Weights of a small GPT-style language model, trained from scratch on English Wikipedia: 24 layers.
Each number is 500 + 40 x the weight over the matrix's rms, rounded and kept within 0 to 999. Layers, rows and columns count from 0. Numbers have three digits each.

# up: layer 11 MLP up, 3072x384, rms 0.0701, rows 1379-1414, columns 192-383
# down: layer 11 MLP down (transposed), 3072x384, rms 0.0678, rows 1379-1414, columns 192-383
up1379:465477507594465456525467492483522544454442506418567432477528474469581533544499403499417495467531537486441448470534573548522489501527507446543480563483517523473485450491440508388545482481541488525476544469595480495485494522524496486479469522591453503558499497520558551497557430564496463526514490492511444480551414525463512529482481468510541467480466537576470570480562558513448519504461423484575493484500490440534486463547515516506471504526532499525502502445459439517481526524523508558502447526552580469492503482507507493529511461457512453513438477515512458505474506495433498537
down1379:540462542544534581481437493492542530461499502467564483587508485529520541500456537473555549541472571515512497508475478536497510485506520483571543517440391524377550501496481571592475560522451495499498502524485478536567508503482425551423484554509506578455431490425489465509505506498460470449460490484480520475515572488581537466488508513552500532510478484490534506473473503485481501470577505488565442530522538427490508501519501558479491547562543500476556483473466472474481484541499504546476420492537502470481527462503467536447446545508504456482483506448549444494555523563450515533
up1380:502498487461506518477476497442546452518460517552485515481577492497567577447550518539536512466431531509499547567472485440520509541519519470467560525488485464542570442546454484548466532512546536464485492528478522495494480498442464501491525533585536479502475440526555461546466502484504471490502497461509428496490565534502454525505524496440413472462534460439536498492455529526514464510473493486482525436475483509557461495511486506492455528520478547476532559486486478488538459513461554504498493485513543480486543537516504534552520470513553489494545479496421460486546511577591500518
down1380:456563545483470449443451503596454502460527486530519535529543525487514532469444458488504478478624489561496426460559476458484478507495443426459500505485469537509442469522517466488493564504499543528545470500527514487456515472488469536492563545442510473498525477503464508518507497481511551443489470528441563482541527515558566494438509488428528525527487510471564570552472490531493511485450451500470497529450513431393465515505483490528501549506496427520509534522498527505512541468529577507494463520533448492480578528503493487507473496464486488495480453517525437473520513483475526496
up1381:468529481416594612496493543551492424524489496508472433488517496492505460490452495531604478486530461424525513483473520456530489539604494506597466454575489539528519466585469519507466501502575472585512475479460444506521471485470534532512545548532535473460441600466454542524493433576461528513451477513449558499495489569541468542478533502500437529495512478473553528538425488529559507613507468539502526513514477490503458488512455470596458536531484506477476491472363506424492533502454514488479480452463576503492508413513558437544530534508522559516422510558475552430566510503412544492
down1381:486458483558455505504520467457553499547496560574564523502528520496492490514491550451517481553497525491501584453496533440497470479466516468466507453428549516501566502450497502452524483473484497477479535509483485471485486559505447449447413412512416538523507485468540473439521475474506487543494476452457533526533488542478501530458521554536520469473491502504483469484457485518420565471433622501505486526506531418462501495411444523460498543504499466487409518618490498495472505568514480416512538471490475510502501574517525519523541458509495494545578443510565441496456450448458479504
up1382:487477507500511455430548458491519533512490510469461427536463483496441525493529485460536529506519432535525510486496514460480488530452534504508522462487490460499521437573424519515506494495447439567530416472424491474460552519480470516479524470522460502475524567546598487480461406552541491558523473554485521480480455470502514469446550430510543468472528459472543432521473434484495464438486552499480526490475461523470471484535496503456508566536503457484445486538471499514493431465501438581475486493487525496506454526503478477516487495507495457489539414400510589584562476487503577512
down1382:468530413474541463510524490458526451530511484554575495487501479477466545554496485541517543503468563406541516511551491536532449489516519488399487473499537508451519537524507539573547498507467476474501476472459499504498462486507530525549518539492524558457497465512509514473551498506474451544492537480538461538583447545518456505536525552530410574488473457498514507498488523448481554462522509525507482509523479401506550569513486560549506467525461486493495531500465452504446553511524440510512513477523440518529540505496443471513474463482513503456524494535507465491490498468542441488
up1383:503515514489576389515497510483548492470481488499537520476482544438533539509481517467531526542442499591522522492484500573441464519528418477535444533515497552522502503471479483472520435530553456565507498514490546510445463549442515558518540501429537495437499510464506494495468479447477554494542535499478529448542512468531497515461542508461514525496505548487450509555523548518426427486502525499497533479576491473474480470528532510503480551523474450496488526494488495504566517500513538551444473503491493491536533457520480477535503504446527547519490464540530515474521492522458529480
down1383:562492497459513502602468479411481453496532503477533505476452491550484546506507537507429522474510490523549552598476530467534497428530505516475499514471481515569513427485522532505506481552496450503520479511519429472512584509550522540515473503468438501483516547474513508541441509506492471431517535455514508535525432510453536498508454495499560471546474433478523483488514489548518560547507435550501604526483482513467518442479513534528603468449544548508499501521513484486541546439536493482500534517478553500466491493505439487516529495479530549459523508505553426484498481494463418472
up1384:508500540538441436515566472520451441579470416506551481560487521542524449462471529475512473540448516489519528533502470435464483506541504510463410500504527442473473474513512510452496503468457506535542567564526536503515477486554449538469614536580506557513454454505413521563444506514477501480503553441533496472444506494473511512492513520517575467458397505546561453512482535508534517496483545499538497452481523496456479539475466467559450476553487476523516469480505501584550455587503477524547488513510480511483472516505532454456504546479510438407548499510481508449451485551459536514
down1384:487512505569476479479470481447466554516553557460507508460475535520503484391485428544546517443495503523491517523508505501505457558526476445453409575446498530540477513481475540531486436501506513432522467563485542499450493467523489484502499477491555497511509454493507495534429490520488461484470527453427424509493496498527455478525538473495533475544479414489423575481506467465467503502510487509521487472435514437531521429441511457512498562466460511510493437573515453513508544498433489502411512554525530546498466539505450463501460453516483570516439466526538504476527547511444470520
up1385:537536461571494518527526497519556501523486440523501487536463539517459538478595500418437454532465493487519487524548528492469521489463508524543507436476513485509522528540418501460427532506472483559512491575524473528484513462548391489494479521423559499511545468501521532502522438506525491486536474445479523472576557523453560499422446478525454508462618538428532556495510568576436495528534478536454444508499460488465527537511545512490483449451529505535467559459553581526504574513486502547508434467522527512484447496534526470511563486448497485521561491485432460557552494467503570473
down1385:519490481499525509564461461593503544516459484418518509487505496536448434423508470495542528483476602474472533448503504493397450586516485535477523479500537474468547531445504426543445484494453524535508490614633524440505508487435559479485509489475542558591594464542506435476485468513514497435504491536520511517506541485495534494520471500496540461486476429474577488525473480528535498485514511490435484531563443515497559525511484546549536431461428561417454501500491515442423507551492492505508527541530477522484448450514516596602542523527515559417497471510526500470496449486498521437
up1386:532478537466587547427493530565526516498513515527538539452519512548475530530425463530505488533508574514496468481477578437556548471576564520458427496444462548482465488594601523487458477559497421456565524419487439471500454475514499452499480448529485507547512500492534494485470486558537535568485486461530519487477527569484585499476525501469483435562564492573500388509531521386512595599473470502595468473498532537543474473429435519516574497558580494462467469540538464502452433463579495429543492460519469469553522502480529392487418488419521545506489415513506520615527499451519462449
down1386:500477469462393463543442576472467531525476477502479453471486540588482457559525602430523436518515525511504542550519536465593474512577448463472500468488531578507487516486572513463406485525445467475509451499530480488544464392458541500491424498493516442576585499602416514485467460500522571538493473518562561561468587477550541537563453518454575503488478496377489463433476509457466418559543531461497414457418586509551542441542494480484597492516511499511526506567513472431568524463511536467526471499514481424478434553472477519518524548440539491509409455517512509463451515551486497518
up1387:443535450441538502512551450520480539560489497423557544463472475519513449437512540494545411513493499548479525461521559534517462447478506497550485482511563507510515416511499568496462478594511435474521520537502488510481539514514584534472465531598513506613498560433489522520519508469429517442538554542579500554521462441520543557476599486457507517491505452466465431473515452485477466507524526487523506536581436523504481437566478487447540461544534563540554553430471488475551495538495451484495535533443523439509530525494563576475482517485517587543440489493581531502509572487437547570
down1387:525523541509392474513492520494425518458503467532482488527470489552438499581558526554449501473488462514517568477466522448514543504508467502434462465515500478508502448514490510500531483496474536520436479495534415495479491410473511520570520469482491516497520469534586449519546541557442576528502488451540470425507505540483460434480509461538483464492515479475510527449472503511544468518436564555479507504492482452509465559547542435436500531480504492497511543552514526498499436457504455511478475504515475473518426513472540534492518448503457440553503535455456506536526460548561527415
up1388:563539523538587453490557444533443482556595452482400474621479514516488464578506582480545394447563554490554466504499491572444454499498576472516502427507548532539527482505499482484407434499494518613586448468548485467510545417462485500590415451472528452552498538427466422496485534544591512539387421465520453536546508497511411486526472556555460430477521610461462496442511495508539507462554501540506516430493539504535531591536574593455520436408422537566487516540602386549490416539537543530648509566479386502463530502545537475430539519481467441475524526478518410437478506442528564469
down1388:444445458402547492529449511458528472469483505444520604471547472467473487483504543472475514484408456490446474628473534550566545562510508537522544521468437462441458551487437509513596497541520477482399536529504520613528531584496473470457552563519511448530519455592550522495534489461458457532504477493515561452504508493578571481437514526457518548478485404557521516488554445527472541527498499501486514597462369507522502407489490440464455587499450411469492473413465592436496482462508437491526546570587538492480463462447520553496482520499498570519548462414495558533545476515463468482
up1389:443452514497556471488489558506628538535502550479578511470522523525453491514477511430499436515525533503537511453487450457534628502494525521412534481514481460466487457453457545538550465493532459444480514560522552520563517486464496528485528520456515536475552503590508443475499478570496549521500555557457484493472486472511469512479449543572555481473486510523520433481566556492449474516495534509455453503407467489522469487508503472482494426478462494462578501484528530427425447560553440541520477503509473503502425540454502487528507516477475433456461531512419485477470490560519508469
down1389:497494509499539563472488553534561483557587569489489556498559538505448515457489457485522485531538496523504449508529488497526506420595502491474529510479495492547472471501536469537549474473485440498468496543536486462460530526530457429508561568492502573488446479579501533495512521479547444536488568495566407524497523448515573481452480488509445428486542489516477512490537487502484517496490526519505451532514550550472530522547517445486500515535506425472505442480551489451567528452549441523491449532479509424418540480455489501526555520507504463469563494510469525457550505508542524569
up1390:575445475502475475588539512480499527498437492536449538471471552439506508491497441486508541510478470414588478461517535536484488499522502481521455464526506493432466469496504540431528473507487501481486504526451535494467502515509430475456520504522497555495516500476515499481499540470550498490552510470455509474450485548536559542449492574503523477543518481473505452526544510426590566519508459443501465487395479512557553458569454466451504513467533491468553488532500458467480500516467532482545507425454465521453519470562534543517533510486501509471517454489433481499444527482441489518
down1390:541533519520471502475464469507464479509449448473525407562483515496535476539435508524513464492552551501456451518536452396487489469436564523467499414477547532478446570500518483581556612486448476516455513517549507469449510541513514495396460474517531428474430576531517503508558477489510524519499476524575460544506468525477490479555478456449535467592470446462504458566445553487464479531481489449492448512512524464561506444541471463547556416511476445456573500486491500473457475514559473476546508449458477483452505537587491468507480462473569550509474517519515481511549512524407454508
up1391:534543513567504457498456432523513496470554438572493538454488440520528501446513474496584459512523475462571527459448513489518457440512508492553486468565494526486540498613549471446536509505432481508400536517566509524424501522480495518537478419465567468506459474502543494515512441523455544529541461454518539480522500514517532543533538509516486520497505450530551509420433385474486534494507521499511458481524529513529427473548526444544493476531501502527552421486463477491455554507500512504560455469570544565528437469489506474508513450485500534467513435478453562564460479452531527435
down1391:536383468491514486497574425534482530482430520499490437554488517465530540500499497517508507555612528455526482494509412499505446505526499475441567460462461545469481446502555480490449506527505561519547508540395453486495479517373458522500532369446499507525572452478522553501481533481530527487499496526521462554442542496516468485483497495397509593517512493540565501403453472584570403532540493527575489469506495523482466437477476485521394560511585506570481434510509479467450499492505492483511536475530521452463469551619571534354533525474528454501496460525421502460569451461535483469
up1392:545574388534514496492526460446533558516463489545519452459514379557574528419492504460493537507525454563578529490525500510531548467493478488501497512490437477515471486546505498477486516484527434557566535472553488501560508490531403466534443441534435492461505421493521526454400542518526496480502547544519578564494491497510502511445527539481496454510435422511612473493485507537532558467526473456486482470523493590478501485516498573542519456577553429532499493578475497512504439479474513483403525418488567522479495526490451463435465524551502433541465493521501489515487474487514491549
down1392:441557526602540506458498520513530470574501495471470517494521524486486533482495511525510500411490553553453487395447545521409503479533465508490514415513452523496458532490494458493569509512477521519413522405447503590588406492454519521527449512571478506515520523492520541463504483528495438486463475497553525493564500463502489527531462513478509492440548499464551529473511491528443502488543540550452499503512493529436539537452449476491529484514471497411548579486463498480426455509461560500513465470514563462515450480583533515487426518463546489505539478462531531554554511512516516499
up1393:529448504490550592494487510524557539440507443502498474511480503468549511485550566536541499510512568561507436479475568535515567525471500512423540576547542408488513487469582475498467477476540529534565524477464520555502555480481536524476480563462470518471506453439506487458512464463515513510584487467414535510524553477533432501520453553457471511491479470521532451438428505453521484546563508518530547443502459509521511528404487476513490512493540489529519455573450497522540527460488485537415492525526546577458534551540490501465488537499501576493506528497557529584490545469468559422
down1393:543496512492491510507498492497434441495586489450555502557502523518482457530470461445440497475516533436558540515510459497454520545555479514542471471474432622511445509439457542517485519520485532548396487534502499526473469471487498513534489531459539519537525545552455417541474539524523525494475482542498558557485457523461569497427462458511544467432527471452470522548506554515550493494519528498476534555461509394417473503495462510469580500526395467562443495509525486410464563485439550459520518492487420445529489522485556477491486528509531526505480493522444490477485556506467456440
up1394:560530504525565478483557522426423421424431537508480494499481511481498508495485541483502518472571527459464561514472549469494481477596442516527525562519533441547516513459539494455474550530516440430501551571454454482487528485442562470479447449512420478490509489507519502487498619483474502536475506495508591582502518462497481498452511452547498493434476438514462491555530409502512519527412429611469556512461520528479547508519512466433550438525445469527539459587486568515549474510532452488526493520520521416524464476609496505453473479577530563498520560475490541488533474539453514485
down1394:524495510463469590504440520495483547523502562588507505471566480472500488576446394406463532541498463503525497451474500465580518488537486539471383478485533516519394468539517433444564519515467544551496504551489517501440512509483500519534469482481466551459474556462471539515453512574470447445554593496488429464514558479414464519533471507573494471451575615539510467543541580534475485545471483476478554453573427537460490554468474467535497467524513536494537389514498444562398512475603451554533507516555439473554578493510519488483490440497506600501474444535582542468498468503543486420
up1395:475500520557520622433408481521439535537494468449471482569484520436535532531589430436485472488470445463498532468500506408450459557474543469500514486485559446587448525530534537512555437490504542549575506588492492546522555507525493522559496522544537496602467535547498543531511541499530511481514518455397465523506504444461464520466539535465496583530470555480506470501617420554424479545428478534483400426492519528504504516444523467496464500520498453515509495422492551449507493430509544452540602478480523510443472445555482440493506434487541439521552427422558489606514490565535502387
down1395:548551580551500496538495555514541451456520515470511464471458454500525460481441471482526539564466440491477583498408470491433545492466611487563504554407490473472504478445475460456554466592481552441536474538565459442524538492565488434505502423510462444467527528521438516497498465572516452493503471474538513439559483571590478498563588512466493450550563513463577451504432438500457415458517508498493506485544475456432563497466548434496479587512522457547504539491504484576544507458520507459531524484555507610473559464491501599471529477442571582489506481622534515492497543546480436521
up1396:480465470479571476508537505461506469545564448501520479446493514478506446516487489488431467489474466446513474515521523559478526507496523493488475544525485524514544465486542443517480462528516505502542484478445527514469480468577522496485512559503537487435468503499531536494504494523529558486496453452466469430460470527499509548502493466483503479504548546408488477483450531517493452472544498520478512484540490487513514515514498529458471479520490473488539514411460501489488439512498530469505520578514498559539530436481474487516549481468504542501487427485523504503535527539514491482
down1396:551481458460519466460486549396546460476446507535519472521573482444510474467449460509500507472500481425531470540484511461514512472477535521472497508503539545511532469481514517549498514516474492459464519541451510455469505472550504461463581519454552553508535551503507482515498448431505533432574476471435436489404464502557536512482458501465482446529559519487497514536472471492481452505518495515487467484441526500478488519466490532472513482495489532556534467489545512551473489507501534554501562558522472537564522463461524553505513555449485568566483471521514450549477566510482496482
up1397:502466418534528512556565528582446510476500504461479544505539493441464501495439536494538487525549478435530458531474501519447526483569469487549507507502497589542492411493433477526458530405505492473518566483515526460527506538520593548517456438541590571524588458499534543499527531521527463483511439468547486471482427483539436510462504518507535496449516543450489431578428464515482497496446478453496401498473462457536533474459586515488452480529446566548523417451581551496531514575553498394504504504523464511496468564467518531524473509528499504512487533505518469505507450515593559478
down1397:500599454420500573462481466482540477360455523459471497522482457553523497461566545528584505503409458523416437509539551497421532560459483481419517516470507521530470525501529456508525523532482495467483456507528526486452483558489484468459461448506464513487490464527531537561513453496503537542514534439527533438536479497530497516489471485532473429463517494501454516544535554477438490551507475505520529513491525537533503481465497470423482522456546475512512511503430422438459504485482562539520503497481496484570424420511554522445535536549431487469576433490525520461477498518480474453
up1398:480509517511463434515463450480474464451460413515518455493539475451558549506529473496500503495529503458564545447496480522530445473466539533437423454545512484494463528490493487501532533537466517558499460478459457520475511461459563483460509474525483495545549488485566463503490587547498392547474426517455495462472482517482567483532586526449514533458609439482489516466491455479482502479502567549491487479500573511464534555508505454590545484427534495475536475564493547541580516519431503486463497493471473526441584488547525499549506502507471392536507427474482485463600465554421502506
down1398:497471458486479508513526513548552529516565490501479488522544463527489450567507482560497498485549457558449533493552535487469454509558494476462526511531514486528519476597562497515446482527509595489509513523508510425551492482519435495489438480414529483515518529459529534503526486518450593542540526392560518551501512557480511565537505407535515510465423537513527517528520409491389512495508456516500480539485477497534483525480485479491488496481403502502440477522458488490440543500521503433511473420415464437539492478459426518477488483505547515549392450522485476490542540505535522467
up1399:483566458476513488481499473451476507411487489546513568466513475492429397501529532484498556495492500482542494546558512531509597553471513455476531520483512511525601564504487546453513521511550527483531490496497485497546478466485524526485512524554501513506456527402426445496500530532479583523500493528621514507402490498556544528576466562631532513485550490515509498559521476522520489476440509509495384515483603397552543532479488501514460464471531452457487539516508441510447509485501470434517511448465459523455559546448524425478512503534511476521453524483573474409545506541470506508
down1399:440395495472557534547473519546472530528480493457498524504449517471525481444457549507503549585491579535500443472477513442520548584502487441519432488508477523471482469589552467521521494515501524487454564565493528546586455526482534528520522456492517511437556517415519599445503468510549473421467518536400502472555480457555494551549479444455571538484565534505533476507510529526520575539482458483524385391460460516459449505499458633471482475460461556474495533528540478491434455488513447575478494548489551471537524491482503451499466567457551477502548468511402491476504533474570487505
up1400:524557491531446540405500468497506526521478448485450495480475424489506515480518540508492419497523504507519430490502475456532498475543451540584479495456472552525538479514470511524444457460473532476542514529526485556512504520505497475573519480482592513459532533486540472516447539534512509495521528519485540470462544559526492466590541467504546461556563493531424538477523526529504470477475520479509513508587488484555553518516524505452486491483464514573447519503517499533468439463468549487517513491535552501548523527503459435476576542473561394453468507429490542491572497548431456569
down1400:488466576469492494558551560498452493419468459512461450494487503599505525528542464481426537510570442485528524508488533428553532527501441546546457516495514500615545444556448568518531512549584537530535446424542465542483493430515481441533442537594520505465434531446421526486504446504474462471496561524481455510544500552457525387522445522478488565452440618581535473526538426521415529515569460451467491538531504440510508499548452476456461543570511523472498534460518464476477513488552523472502482551450466507528441544537510459548433458525446536551448583464535467439524484509477533464
up1401:483514457460520552538521467569480436490471505503447474534499504464528446514536554563458500497458504585500524461546431546599460517461507572546454461512488534553516460477511487533460509467516534437501536536510472424521530477500503492553515430477601452568518514573434514386482545420466456408529499532522535510478464518430379456561532539466546504504470473505576474528514488513464447564456410543526589460462500432487566553479482567490504467548522483488527464518417594469500463524528471469535550451497553537506470381506493488518532527518528497469499486426449518548506465551477565547
down1401:437394501524435564620510464518482566492507507492566566501503462460521543495539461466485547499591524437536549500544503462444487428478538455485548564473509466536400519550499498540528496448480552468521472476444518489513518539474530465549407539431501449512486457506541490448385472532505490516419512480559541446477453435503526483544512419498490532427460545513480500495524482384514494577459438519563449511530502547499502552568485535595413502505500439480497490501500528561544437471539560538507476469507505484428516549441547504549493535500515530443516454512462500425494550497491487441
up1402:488443500514605480489485629445470456463505480512496493449503517501486480454494518503500475564507514488462511546489487490488500454507534514487482484511555538515543441493522457486486552455471480473536466436449515527461470425460467567540500577490492458516484520475523547441474515571438479514493560519501503470477493415492536538579541519498547554541431532440487500443411536530476526479433481529484536492507488561470488458523490484512400504567478467467509491479455459541575476534561545477467479505494442480499507480504539491513456499561493452514507507617431445473514521494467487495
down1402:490501535445534508471429530491535589450535473423522494558508515572478539502530536530411476432446477534560476484510533542509506572506525505543502466516497403540496521489465525453512503546425492610447572533502467507527559466537457457495490483486494508445466517487503502567525495466483550549575438507511432534530549542488494410416498550502500476446479435505526499478472459460466494510547499479454477531557443512546507423495478571494579516449491468439564511457493558531430420444515492445577483518528428568508571498494497501458497496496461532512506485437574475494518471490543466465
up1403:501497443501504534554511493576577562512494511489508481558506506497557448516429531494508495516423551482540483466580460483523449489565460540445514568513436543514487492498549423452598518527460506517501476441449568506451479420519489462509499469451563490524532528541495539562540508474505541452452453571489460537549519502482541504511481499434478543501517552548528522483470546464470451521504467416493543608474542523507531506568518502530450459493478546466524484509521505465510526521481487485456539537483559480464555442536521503500516469474465517489533540428522522518479493484568501524
down1403:527520564444430507468476502476466474427472401487512483482488516508523511421572522485506483542488509454479516532447530500484446500489519512489534487506474516575529506465548488546472498577496535458587525481473462451521486539517544505456594483480444499488460517557490484500475484483533547538507537530469523517483541479481498463516504498518515489497517484489499495473537479465448501455511480603475514431508472461551490556491505455477496490482571470462458601445490526496499469544470527459552585489453515485495533517489520575477479507498582493474518539531499486474447496456459473548
up1404:527476464395519498515490573497503448482580478497463491451518542520549492406547472464469407507535499476521524424545429546446502464483516486515527554461422500427536525530533534440494529490445493499490555448492571563523481458531540461441585484494525501494538470520547557526457461562466493416512536444457465507544567508471563520481504471500516522497490558551451562530540541443456519538502524522457537451523493547533509517597499469610443546468506428469463428571425489552494519484422492479488416522472516546466472490469493565547519455477509536479523474531522507540587509473473526478
down1404:466430520507578395470496448509469468486479465542549454503508489478569530469534439509564514551500502542381522566565527485501509473515502504524531595494471447547511524436448464537478544543512462555479540529502548522548497480431460557478466512505494539493518544480412457548548505540506536470512516545460499608473565448440491492580481598483569578542573488475548563539488545505509447408481580512509494451475531491454557507484476511546486506442483493528460548524492450531475627506487459523524521461486504419497485433529427496500522521476451537557476526526416450524496506483525448530
up1405:554473484520533486541477488496534523500522495515520522473524551474472492500506485499533589551477532490510515494472526384502462488531443560495554512477483487466576524451516470497485564500491493550557546477512459515488511535495517430503476489476507502522492485554457525503484514453507511515568465486558537528447484491483491498499419439476467483528579556512500456499473475487530535488604467473452519487498556507403551547548618420516453499553487486517532531431530485577510523409509466565453509505518561477524495486468526490477522540416526538447503595481480462520456509463469536472
down1405:528465496519502448528449505500481478436536522491418505499513439480544555434487500530525533510493518557448532454487603484549501547466495511482566459455557513484528442527517519528519495480534495531538503431489484530490583409459521529426492542571449470505465515462486484502529500462496543523527452502474500487531489549467515492479483527477515506462466480490449513512534490486502467517506548518498515499507493467569423482471501543458506471465504483506482450501530502480525505514515531486561533554435491504503503523483575479583538495509520543513449518525493544525515462465511544543
up1406:542533508496506526498492510561559516508458530482487498557456500475512507501497488581437518472486508554529590505548518522511476481514531503485516524480501485553426501540486484501539497488452526489559520518509472531509505477538430521494454518505531514571495497574452414482500469521456518532571469585443462514447499492475502571421472523427487516472501442518464535488520553544535508473533525447505526471502527457575510461496505423517476509516525479445457547481489465493440509480516471473451568500520524559560463522444428571503504467560538490471536481462523471489561488498479501471
down1406:480506505472521497501465501523437534502468491538514544485448472528516482537435482446521464490543418497556486518530471469497467482490510514428453548524443506523473506502474519545463476509513446454494489488520485508516519522470526486496430420453481470494422479510477530569494528485502461488474518456538542477508548514544549458542476539507542512466450506405511519493408502516470460586451478536456414478504525477536566475486469500489461491461492528510504495606451524482474475470461527506533442501477517496484502501535515485481582489519488473517526507482506494542469451444508531538
up1407:508471499504515485453442509496516430512507481519482489566472476470529501498529462533526452466511451505453525437494520493496528479489456489531449455506515484510583515490505497481510554522541511511547486569509508475492502486471508492558526528494557535483451532496450515529516499534486474552503447538506488528471545441445492526498535538407474504486523500540605480481501551521510486490530546513554566481480511478520549497514498506501456525510545555526523523528528480515549514510433491466493504534547548529511493555529464484462539519539466570498513606481496507476561523503524503508
down1407:462535553473455552520507467531517535421504529580446511563522500455460475512485486519455496435562558549505480415549510493548482441547575494452500510523496506461509468512512466496476523559491554505590456451553487547444537493537509471490543462560461490402537481526508478529490503517540501509427436496526472546511452504578526511498549475501530500467528479456482523462450525506483573494524556494512507525549510543481464501458451459513554529532415489534474456478440455528432501480516499541510544551487561501524473474478490513498454454479551489517519504522509533452408510502449448444
up1408:520502480487495477555467504499449520480518498527467420528566480554501436559558513480418511449587461520489461453509445484496465507453514451494474451450510546505464474505551485537437449535513496517480452459500497530419465474510505507499575483495564504514476456547528551481497476556517464458506564495432407443531446471484458473567398523530490473540496532496531536573525503445498548447506469497468516418466498438496555534504542447471499569468490511498484571513446547474425407513448513451538511499490525501479520506498464505469550480464486513522512503484526471509473606525514523482
down1408:501467489402489488517532483491464539451502474555495454526516479597450499495528484563542522486655481501504549446452471503500494481432461488463575455482557474532504476520511435464475489535437532455492509474495496519480477583471494531393472469436533489496525475473516499457513480480475540484473492495508532454498549487532503481552512500511520510511522467526521446525431460516518512482443523437499502537444458510433489486475436477509445457500521498541499405484442521475530474480534523482521405515510507528477482473554532545471506544500520485497481449553540548524431525535487458509
up1409:391474528480507401442463555478499487447432461505612513498520458438520546468476493514606494443561473445491549496465490460500454499523503495492501486496540461446437487572473522427566496509540499534475518482528442469481474550471446496463505527448512562553516433500471486513507491498435517544497524515479512512467510470491561567477457498476442546439518413475471467493471494450465451479525442589547456554525492504459423492489514509520493531547457413495488470469550462455540487530471528477498567483465467513403485548520516536547513483489490531471478485517509484470516475508521468505
down1409:539493493536472523520504514528551543459536470443550477522540490475506425519462491516496455469506483589513461491474476474536513442504562448506470522449526529482507520497463523483409479499478454460468456552484509524457475455508467569555571488499518462485552493490531488439470473482498550524550478516502498520518462504557528498523491506425552438546524610517521499555589455481466574517516583477439515513472583531518564461499585519460489514479484520432528474473493497524467490460575515452509487500436453503514533531450456465472569538485459500496472495485469511518491509499492491504
up1410:529556482505510495521481585418521540482466436513422487487632518477514535563522466482579574508456596452478503563465579505589479435597453518500526568486508519510558496549579469480508500560490474519525403582457455471524480484513502519476532496537466560427604472468513472506466468509549507499481514551491378507381469506475513536487563494445477523452508485521500441458476513476496470484450557464507476473507511511548449464393504532491447434496512466498539522450493521460518452487493550613491515501508556449542498512526532482500479528503559541524448422473514444535554500521578535464
down1410:508536488465477489454584531537510519441477512529564494392554509489496554524499511545491475482464518541523490535565480497525478492517464441450501593466586494564493459522502535506587486524467474471549403463483494532499514518474502480493469510506520514492614507475494488531476516520454559520437439539512425468532515570517459536479428531479491523496457507506587485531594573534527547442571535423498514550385464570457484460495493453495488437420518516424461521503495584464462421587492524508506514500525506471587596519534602558566503497473497545529532381493456458512525482511544463452
up1411:497445533533492539476526557492465490431482461528461500578464414527553534514531486531519552408515472488535465478561465448491470429559491547445516473461487537475488455475482520502483445542429493476468426533473457489543443495577460547425492451512456525535499487514535528470641504495545472507505461391496482567480450439495510540466456513517487502489513485494516525443522553429435515547501534510520527492465560476533489520504440468477486398496514445496528490518542469462496507523560504492539521456514551550490558448497484538509552481468478569511484522512488482524525492510477520524
down1411:436478613582442470519513475525484426573458489455513461501458474433574430536509484489511441520522486560505483433474416514466505445541470522504503536525493487479508483553526486539514458442481467520530449409479528546484452501523468492520440465501521421561409483542513408511519483519477462469540481528491477516551526524530508425453535469562509502505488500505503507500464524485430508467447485518526473506578545464510468457554491554523399535508499447459472522467521502524486465528440481528494549518488446462514487523446469546491477465491429417492474487479554453488512489564480532518
up1412:545484419542529513472496581470438504489543514502536463555507457579434599582493538490501491430505514435491459478505468535466426591477487555546549494531550544441562484454541569405461496540403485505470480447512472537485522584551473616562515454450478510462465434553509524434444459473503459584432532430407541499432489532404479518526411582473555462520548465585481466525482508455528512522498517519534550513473516523525525534441492505521542620558539444507502490465513469558497495533563493510459493473491524521492486416510547495461538506423483495433484490485461482504502530512491429503
down1412:435506526525517546479493585489570485537492463567512529527458454421453416490502429518529516525524475504477443563564508473487519465461532559488410459494533533515428555541494452488476497481536522503500439492518587529466449485443480507490507506516487424565499505435474551481511437483522418552538476483590517582575495541464437573521474555492513540450564534493559525439513473519471467644470530480517601621501464467462420487561489494501500531471486587539599452581560560384526478525484539580420490516559439488451581465468477577491440431592450498430576535578502522525468465548465453504
up1413:529559463465519465493579548432541494560478492546479502434541509426535461539432437515536521504590497522501557494424546530500479503586496488431544417518505530408570523478525506470566524454544487543471506533522485561475498518541437510518403524442587464427531516543469479543486536478473489574520630504469539542497462443507423547447545489547498453460526495481523507504434515424486525532547502553544479484506493505508486581447461483556472545543503517459493493462433515488563522464524482472509541568562569501578514494503529442544534441457465454495490513499454487466483476532487498480
down1413:465474492522530469561488490553475547539534511572508530450535435527539519518402433458492506503475555561539481413558452483515485551507507494481463466552411441479489551483488564553544483565490456458523533501556557504486493565493446502515510428526517447523521483486542456471446505511505494485488485578517527453458494540519547574551487501528475503493572445561472447510509501471446487526467535520526578478499500524508555476393504480494455516488484457478436498430539496509501515524554546451520479539528520453463504501481441462513452499505505561513480522495538482568467489525520464554
up1414:574438449565531405507526551539447529539486581454486475464579487451530512544443485524588523530556462456454473457533415535504562456489496485578556419470464499497542539473450557483490522541524499479449462508479454565485522494548502487476471444487583432574521434514521538464515466519531436430492559541527490567500486448486518524460439491501517540553511522498481523518521549509475505508478511476562543521506537537506555416560455496462532558548458484578567492496548470495492490499595442476489534500510528523475475528508524454455510504495570544472459473497508535392491581534478519549
down1414:443512436586486489503508522478407540521576543491526509497516436516496577456524600503524554461455516515458418488499556530441514443525500531576543531512448497472458556469478551520494433487503494496562518559539470522482529579519487529428581512454517507409520528492514514509405495528482502468523526510466557516475498453544547453449492440528411436503501481492515501508544517475525512473519522530582562462478463514455554610502517479447499433490448496525536545480484506532434461465481511496513581510450469476529481444495489438522459500488588432460488485486508525458522546541535495430